config.toml
n_layer = 13
d_model = 192
n_head = 6
n_kv_head = 6
head_dim = 32
d_mlp = 768
vocab_size = 1070
activation = "tanh_gelu"
norm = "layernorm"
norm_place = "pre"
norm_eps = 1e-06
positions = "learned"
qk_norm = false
attn_scale = 0.177
bias = "all"
tie_embeddings = true
parallel_block = false
init = "normal"
init_std_qkv = 0.0284
init_std_o = 0.0
init_std_up = 0.0284
init_std_down = 0.0
optimizer = "adamw"
lr = 0.00269
beta1 = 0.9
beta2 = 0.98
weight_decay = 0.23
lr_head = 0.0118
grad_clip = 1.0
warmup_steps = 237
schedule = "wsd"
decay_fraction = 0.63
decay_shape = "linear"
final_lr_fraction = 0.0
batch_tokens = 131072
seq_len = 512
doc_mask = true
train_tokens = 425800000
steps = 3249
dataset = "wikipedia_en"
Each number is 50 + 15 x the weight over its row's rms, rounded and kept within 0 to 99. Layers, rows and columns count from 0. The size before them is the row's rms in percent of the matrix's.

# layer 3 attention query, 192x192, rms 0.0704, rows 75-91, columns 96-191
114:49 62 55 71 41 24 43 59 53 34 76 70 48 48 26 60 61 27 37 69 59 29 44 47 57 41 54 45 46 34 49 26 60 48 49 56 49 65 46 34 64 82 61 39 42 51 78 47 44 61 60 65 55 36 44 66 46 55 45 72 39 35 50 27 65 69 28 74 53 44 39 43 38 32 58 61 47 46 58 52 58 47 67 54 09 62 34 60 51 35 42 39 38 59 41 63
107:54 71 69 66 53 36 59 80 54 19 37 38 75 30 42 43 39 42 35 47 42 38 49 33 46 54 77 66 38 56 27 67 44 51 76 60 22 60 65 65 49 45 62 32 31 60 75 75 40 47 57 39 49 29 52 39 66 42 43 58 60 63 38 59 60 33 33 65 44 51 34 65 33 52 67 46 67 48 48 61 28 50 46 52 39 88 48 40 39 58 53 17 53 56 18 71
103:66 74 43 45 49 71 46 35 48 33 44 34 42 00 49 34 50 81 69 52 28 56 57 82 75 66 39 31 38 26 67 64 71 56 51 30 59 40 53 62 25 32 37 58 27 60 57 34 70 43 54 72 43 30 54 44 29 43 62 49 76 50 34 48 58 44 62 58 60 45 47 49 45 71 20 44 55 38 47 41 47 60 56 40 50 60 49 44 45 33 40 58 58 45 57 49
109:56 39 73 32 69 54 55 58 51 43 58 40 17 43 56 38 69 73 43 54 43 50 38 52 42 59 53 33 31 34 39 91 64 50 71 18 48 71 68 78 47 36 58 54 57 52 69 37 38 48 49 55 45 61 28 19 65 57 30 59 51 33 23 39 51 22 52 59 44 36 60 65 67 81 66 40 43 46 49 29 27 37 65 64 63 59 48 58 54 44 43 53 51 57 56 82
110:58 27 20 40 34 39 61 43 59 30 64 19 69 42 49 29 50 42 62 64 36 57 48 47 39 51 28 35 60 47 49 31 33 66 38 61 06 55 62 30 40 35 51 67 59 46 43 30 50 50 41 70 46 41 52 69 45 46 52 48 50 53 57 46 41 41 76 62 54 34 62 41 48 47 34 49 11 24 35 59 84 55 74 72 73 50 75 64 66 55 45 82 78 51 36 17
109:58 21 45 58 39 58 59 46 66 52 38 29 36 62 47 49 37 80 42 62 58 50 37 43 34 51 51 66 46 30 31 59 38 43 46 74 46 50 53 74 50 39 61 53 51 34 42 26 47 54 38 61 50 62 37 22 39 52 48 29 51 56 49 65 33 37 72 60 54 25 25 74 51 62 49 24 40 50 58 31 58 39 37 66 62 37 39 42 70 71 50 54 63 41 37 27
097:65 43 63 48 61 72 72 32 45 24 60 29 37 18 67 33 64 57 45 49 51 57 36 39 82 30 39 55 74 17 62 49 42 54 57 56 22 67 50 40 44 63 57 60 58 70 31 43 77 51 28 44 40 50 54 53 70 73 37 50 69 81 42 38 55 67 68 74 50 35 40 58 53 47 61 67 38 45 19 33 46 67 83 73 57 35 46 58 55 26 16 66 51 29 45 65
104:50 33 34 53 33 92 67 53 58 49 31 47 47 76 69 58 37 47 51 60 46 47 54 52 50 21 24 38 48 53 57 61 38 37 66 50 83 63 33 33 56 63 46 65 37 43 35 55 71 75 44 31 46 50 34 57 49 67 47 39 66 62 55 52 66 58 81 61 40 31 39 18 35 49 23 22 60 48 49 59 71 43 56 55 94 17 50 51 73 46 06 51 62 39 46 60
113:53 61 72 54 46 67 56 55 34 44 61 55 67 39 15 52 56 54 25 48 67 24 52 40 49 44 46 49 38 42 41 67 43 32 65 67 68 53 61 49 32 60 49 39 62 32 46 56 46 55 55 52 33 19 29 61 52 30 52 65 52 41 19 68 78 79 41 58 68 50 42 50 36 63 40 40 69 58 52 39 45 34 51 34 63 55 62 53 48 36 33 24 38 62 33 87
089:40 50 50 45 56 32 65 23 74 21 16 42 64 22 62 52 49 51 29 41 52 34 43 43 72 47 40 29 41 51 35 33 41 74 47 59 29 68 53 43 65 55 69 44 54 38 77 43 53 42 53 40 34 27 59 48 66 28 60 52 36 54 18 55 35 27 62 80 63 32 47 60 57 49 45 39 29 47 35 54 38 47 85 71 23 73 36 40 41 52 57 45 58 39 41 71
087:54 68 45 77 46 42 15 28 51 70 58 46 52 27 44 73 53 39 75 58 36 21 57 38 58 52 46 36 34 71 31 38 37 87 34 41 67 42 38 60 63 46 24 33 55 52 65 40 38 37 54 46 43 54 34 24 45 59 28 49 52 13 59 54 65 54 46 81 55 56 52 39 60 13 40 69 34 49 55 74 16 72 52 37 38 69 67 53 08 42 37 50 58 60 94 71
096:51 62 51 71 73 38 47 73 42 35 66 30 49 36 53 46 39 83 24 67 38 57 76 57 44 62 63 42 35 39 30 63 71 66 51 35 35 51 59 56 31 60 65 33 47 74 59 83 46 09 51 30 49 48 82 36 54 63 52 55 53 26 30 55 75 74 14 50 68 57 47 65 58 40 38 47 50 43 55 73 23 51 49 29 37 73 60 55 25 65 63 53 46 31 31 53
096:42 70 33 55 53 58 24 51 42 76 44 70 71 63 58 82 30 31 73 42 48 47 68 35 27 55 66 67 48 83 37 48 67 45 52 40 99 34 35 56 49 36 25 35 50 35 41 73 47 61 53 36 50 65 41 35 28 43 50 41 46 27 80 41 53 52 44 15 48 64 68 14 42 41 63 61 64 53 63 83 37 58 14 42 40 41 58 55 31 64 57 35 50 47 71 49
092:31 39 29 60 68 31 70 53 52 22 44 67 57 43 54 75 24 29 27 52 71 52 36 45 34 22 58 60 49 71 18 54 52 36 67 54 37 69 43 61 75 51 72 58 32 51 64 71 50 74 49 40 56 27 38 88 63 37 61 63 20 60 49 50 42 22 59 48 52 47 49 41 59 90 63 62 59 53 59 36 34 35 53 36 83 54 44 46 69 42 60 10 46 48 28 82
115:47 67 35 46 69 51 41 54 58 30 38 39 58 55 53 32 43 49 60 27 57 41 53 70 40 44 40 44 66 43 67 44 68 50 48 69 67 29 73 30 40 60 60 50 39 58 74 63 76 24 45 74 44 25 51 63 60 41 75 57 64 60 24 43 50 69 36 31 36 48 35 47 74 60 54 41 42 62 45 74 29 56 66 26 47 92 35 58 55 66 86 65 49 57 28 67
105:57 61 54 64 41 35 32 46 66 43 64 44 39 60 58 71 23 19 66 48 65 47 55 33 48 19 19 45 48 53 48 25 47 43 43 61 80 52 54 54 88 27 47 43 52 60 71 48 42 60 61 32 41 40 35 41 87 64 30 50 49 38 63 40 51 82 39 75 30 42 33 65 57 25 22 53 35 62 66 74 39 55 59 71 61 73 32 35 47 57 31 27 42 57 68 81
096:62 37 53 40 36 53 40 49 37 74 75 34 39 72 54 52 77 45 70 50 39 56 57 49 51 33 30 48 63 38 43 71 41 47 52 32 31 73 35 41 57 34 31 63 56 45 24 52 66 54 29 50 23 85 45 36 44 56 36 51 61 34 50 50 51 41 37 30 34 33 70 25 40 40 52 37 55 43 38 59 83 67 46 67 44 03 84 84 59 59 59 59 70 67 80 41
# layer 3 attention key, 192x192, rms 0.0613, rows 75-91, columns 96-191
123:13 54 65 23 45 47 35 46 56 58 60 34 34 48 35 41 60 69 80 28 60 35 53 60 37 49 40 59 40 36 34 67 49 63 32 45 27 19 82 47 74 27 56 53 31 41 45 52 38 68 54 35 54 59 34 46 40 53 53 50 54 48 50 63 55 38 60 47 42 36 56 52 31 41 55 51 66 36 73 20 28 45 47 49 79 18 26 45 22 80 79 50 59 69 64 62
107:00 52 57 40 80 34 29 53 64 69 70 51 45 52 64 55 64 64 82 44 67 50 47 58 53 67 45 45 70 32 54 62 69 47 33 44 46 30 56 52 50 46 66 36 60 67 26 39 43 40 63 53 46 73 53 41 51 41 54 46 51 23 55 48 48 75 26 54 43 59 84 43 72 68 51 35 64 32 52 73 49 78 38 81 35 43 33 44 47 50 43 78 21 26 61 61
105:10 24 43 61 46 64 47 17 37 63 59 54 42 68 39 47 52 48 74 37 68 42 34 38 57 44 62 81 55 39 62 56 47 58 37 49 50 77 38 68 36 45 37 55 31 65 34 38 91 48 40 42 47 37 61 35 73 32 26 36 50 62 42 32 30 54 25 87 51 47 43 24 78 55 62 69 46 56 25 61 48 30 55 32 58 39 43 55 35 64 33 82 43 77 59 35
111:99 43 53 58 36 57 41 58 74 60 27 49 66 45 57 61 35 60 49 57 45 36 67 60 49 38 45 39 59 76 44 24 39 66 24 69 67 42 52 23 50 47 59 49 43 32 53 55 59 43 37 46 44 31 42 41 49 79 21 21 44 50 39 60 42 60 48 47 63 54 52 38 73 12 48 25 33 63 80 57 55 71 55 44 41 34 85 55 23 57 45 61 51 54 39 66
099:99 42 52 33 47 53 71 43 39 37 40 38 66 59 36 59 55 48 44 40 43 48 51 43 50 34 51 60 56 51 47 44 74 49 59 67 49 47 30 45 30 60 60 59 27 61 45 55 44 42 45 71 11 21 52 33 52 57 47 47 48 51 50 38 45 30 37 55 38 33 13 39 43 46 56 58 52 75 31 38 46 52 45 67 57 62 68 43 81 56 57 43 28 54 33 56
091:99 55 46 48 63 66 56 56 84 37 60 38 40 38 56 61 36 41 34 47 60 32 63 36 64 60 43 38 51 69 44 45 49 49 54 49 64 55 47 56 50 57 48 58 47 50 56 48 62 48 44 45 31 38 45 51 46 77 17 52 47 29 39 38 45 35 62 48 49 47 27 42 53 39 62 48 50 55 29 50 46 48 58 25 32 54 47 56 24 50 54 48 49 51 59 47
096:99 45 58 43 53 39 49 57 64 70 56 44 60 63 29 45 83 41 48 29 56 54 45 39 49 53 56 56 68 48 56 67 50 64 60 21 43 59 38 45 47 61 29 50 33 33 22 53 24 51 37 46 52 20 66 41 53 59 56 47 68 66 44 49 65 39 50 70 47 38 29 51 29 22 36 54 45 67 47 80 49 45 52 55 50 54 60 42 00 42 47 55 30 66 56 44
095:99 64 44 61 67 45 58 60 34 37 10 56 41 38 37 58 47 62 30 44 18 50 48 33 51 65 55 47 46 60 53 43 44 54 47 58 36 50 47 55 35 58 56 33 38 28 52 68 60 53 54 55 54 31 50 58 27 63 52 44 43 63 49 55 58 56 55 58 38 46 37 64 48 35 55 66 41 44 38 62 54 58 66 48 50 60 82 34 18 47 46 35 45 27 43 41
126:32 53 52 64 78 47 60 65 64 24 41 30 21 59 53 41 66 65 51 69 49 42 46 50 57 61 54 58 40 32 13 85 34 48 45 51 26 57 75 58 55 40 62 30 20 70 48 42 49 65 68 32 71 61 53 48 36 60 43 30 55 25 52 56 54 46 36 54 45 49 67 54 58 37 46 64 59 41 31 78 39 61 38 80 48 57 45 52 06 42 41 53 50 30 68 35
095:11 32 40 33 56 59 51 59 61 60 75 42 61 69 35 57 75 49 57 41 54 52 49 47 43 67 56 76 47 09 37 47 67 39 60 55 48 43 62 44 53 47 45 50 32 45 29 25 69 45 46 60 57 47 49 23 33 02 61 42 60 72 44 55 52 39 47 76 47 35 38 48 41 72 50 68 57 50 36 51 50 64 39 56 51 47 19 42 99 60 41 76 33 43 52 32
091:00 31 57 37 47 60 44 38 45 62 66 50 55 68 54 35 74 46 66 41 77 56 38 54 45 52 54 61 58 54 45 61 38 62 31 66 59 60 60 45 59 40 36 61 54 48 25 40 61 47 52 56 48 59 50 49 56 31 46 51 58 55 40 41 44 36 45 75 41 59 65 48 52 82 51 59 55 44 47 51 61 48 60 42 42 44 31 32 28 50 66 70 45 53 59 45
092:00 46 65 50 63 41 38 28 67 63 57 41 53 58 52 63 72 48 67 58 62 37 30 38 41 64 57 55 59 48 66 62 48 37 46 43 69 38 39 64 49 45 46 54 39 46 44 38 57 28 40 35 56 63 59 44 47 30 48 44 52 58 75 42 37 46 50 56 40 70 62 50 72 47 59 43 65 51 37 61 54 48 39 53 42 51 35 39 64 49 34 70 45 33 53 50
093:00 58 55 46 50 52 43 54 30 29 51 64 50 53 79 49 34 62 57 61 44 70 55 69 52 54 46 39 48 53 53 58 41 42 36 63 60 57 56 55 44 47 46 41 78 69 46 56 62 40 67 59 66 89 54 61 57 38 58 46 45 50 56 48 45 57 40 53 45 77 77 43 53 82 55 53 51 41 67 43 56 48 50 37 31 60 45 40 58 49 54 55 56 45 43 45
102:97 77 39 39 60 50 45 61 53 24 32 61 58 57 54 61 53 45 32 53 39 65 76 65 56 57 31 51 47 37 60 41 49 24 59 57 39 31 62 33 54 62 67 36 55 53 54 62 32 32 74 47 47 49 51 55 26 50 67 35 52 54 42 47 62 70 36 38 38 54 39 72 48 69 39 44 45 51 63 45 47 70 39 63 36 57 39 61 99 62 46 21 27 37 44 54
128:28 46 53 41 74 53 37 60 33 64 47 73 63 61 22 33 54 68 62 72 59 37 19 48 73 60 63 63 38 43 43 74 48 54 72 28 58 65 40 57 15 85 45 37 63 71 60 48 52 58 38 38 41 57 49 66 24 36 57 60 41 41 86 61 14 48 52 35 50 47 47 45 65 33 56 69 51 42 21 52 59 44 45 63 41 25 49 34 58 47 42 68 27 67 74 31
119:25 43 32 46 49 74 44 49 65 62 49 52 67 48 61 40 96 55 64 24 62 43 44 35 47 56 34 62 49 59 35 75 36 67 31 48 34 46 86 52 61 60 40 59 57 32 28 48 46 68 46 56 47 55 67 56 29 42 59 40 35 42 38 50 65 36 67 83 36 54 38 55 43 64 65 59 74 24 35 46 46 54 69 39 51 59 34 52 00 41 54 53 51 57 52 47
096:99 52 55 63 37 55 57 58 39 34 32 48 43 38 50 52 25 81 30 48 33 53 63 42 60 34 59 48 32 94 55 23 48 79 46 62 46 43 42 48 32 40 50 27 67 54 74 57 35 54 30 54 40 53 47 47 56 76 40 41 33 39 55 54 53 57 50 68 39 61 53 52 19 30 57 52 27 59 65 38 53 60 58 53 54 66 68 60 00 52 39 54 59 69 36 69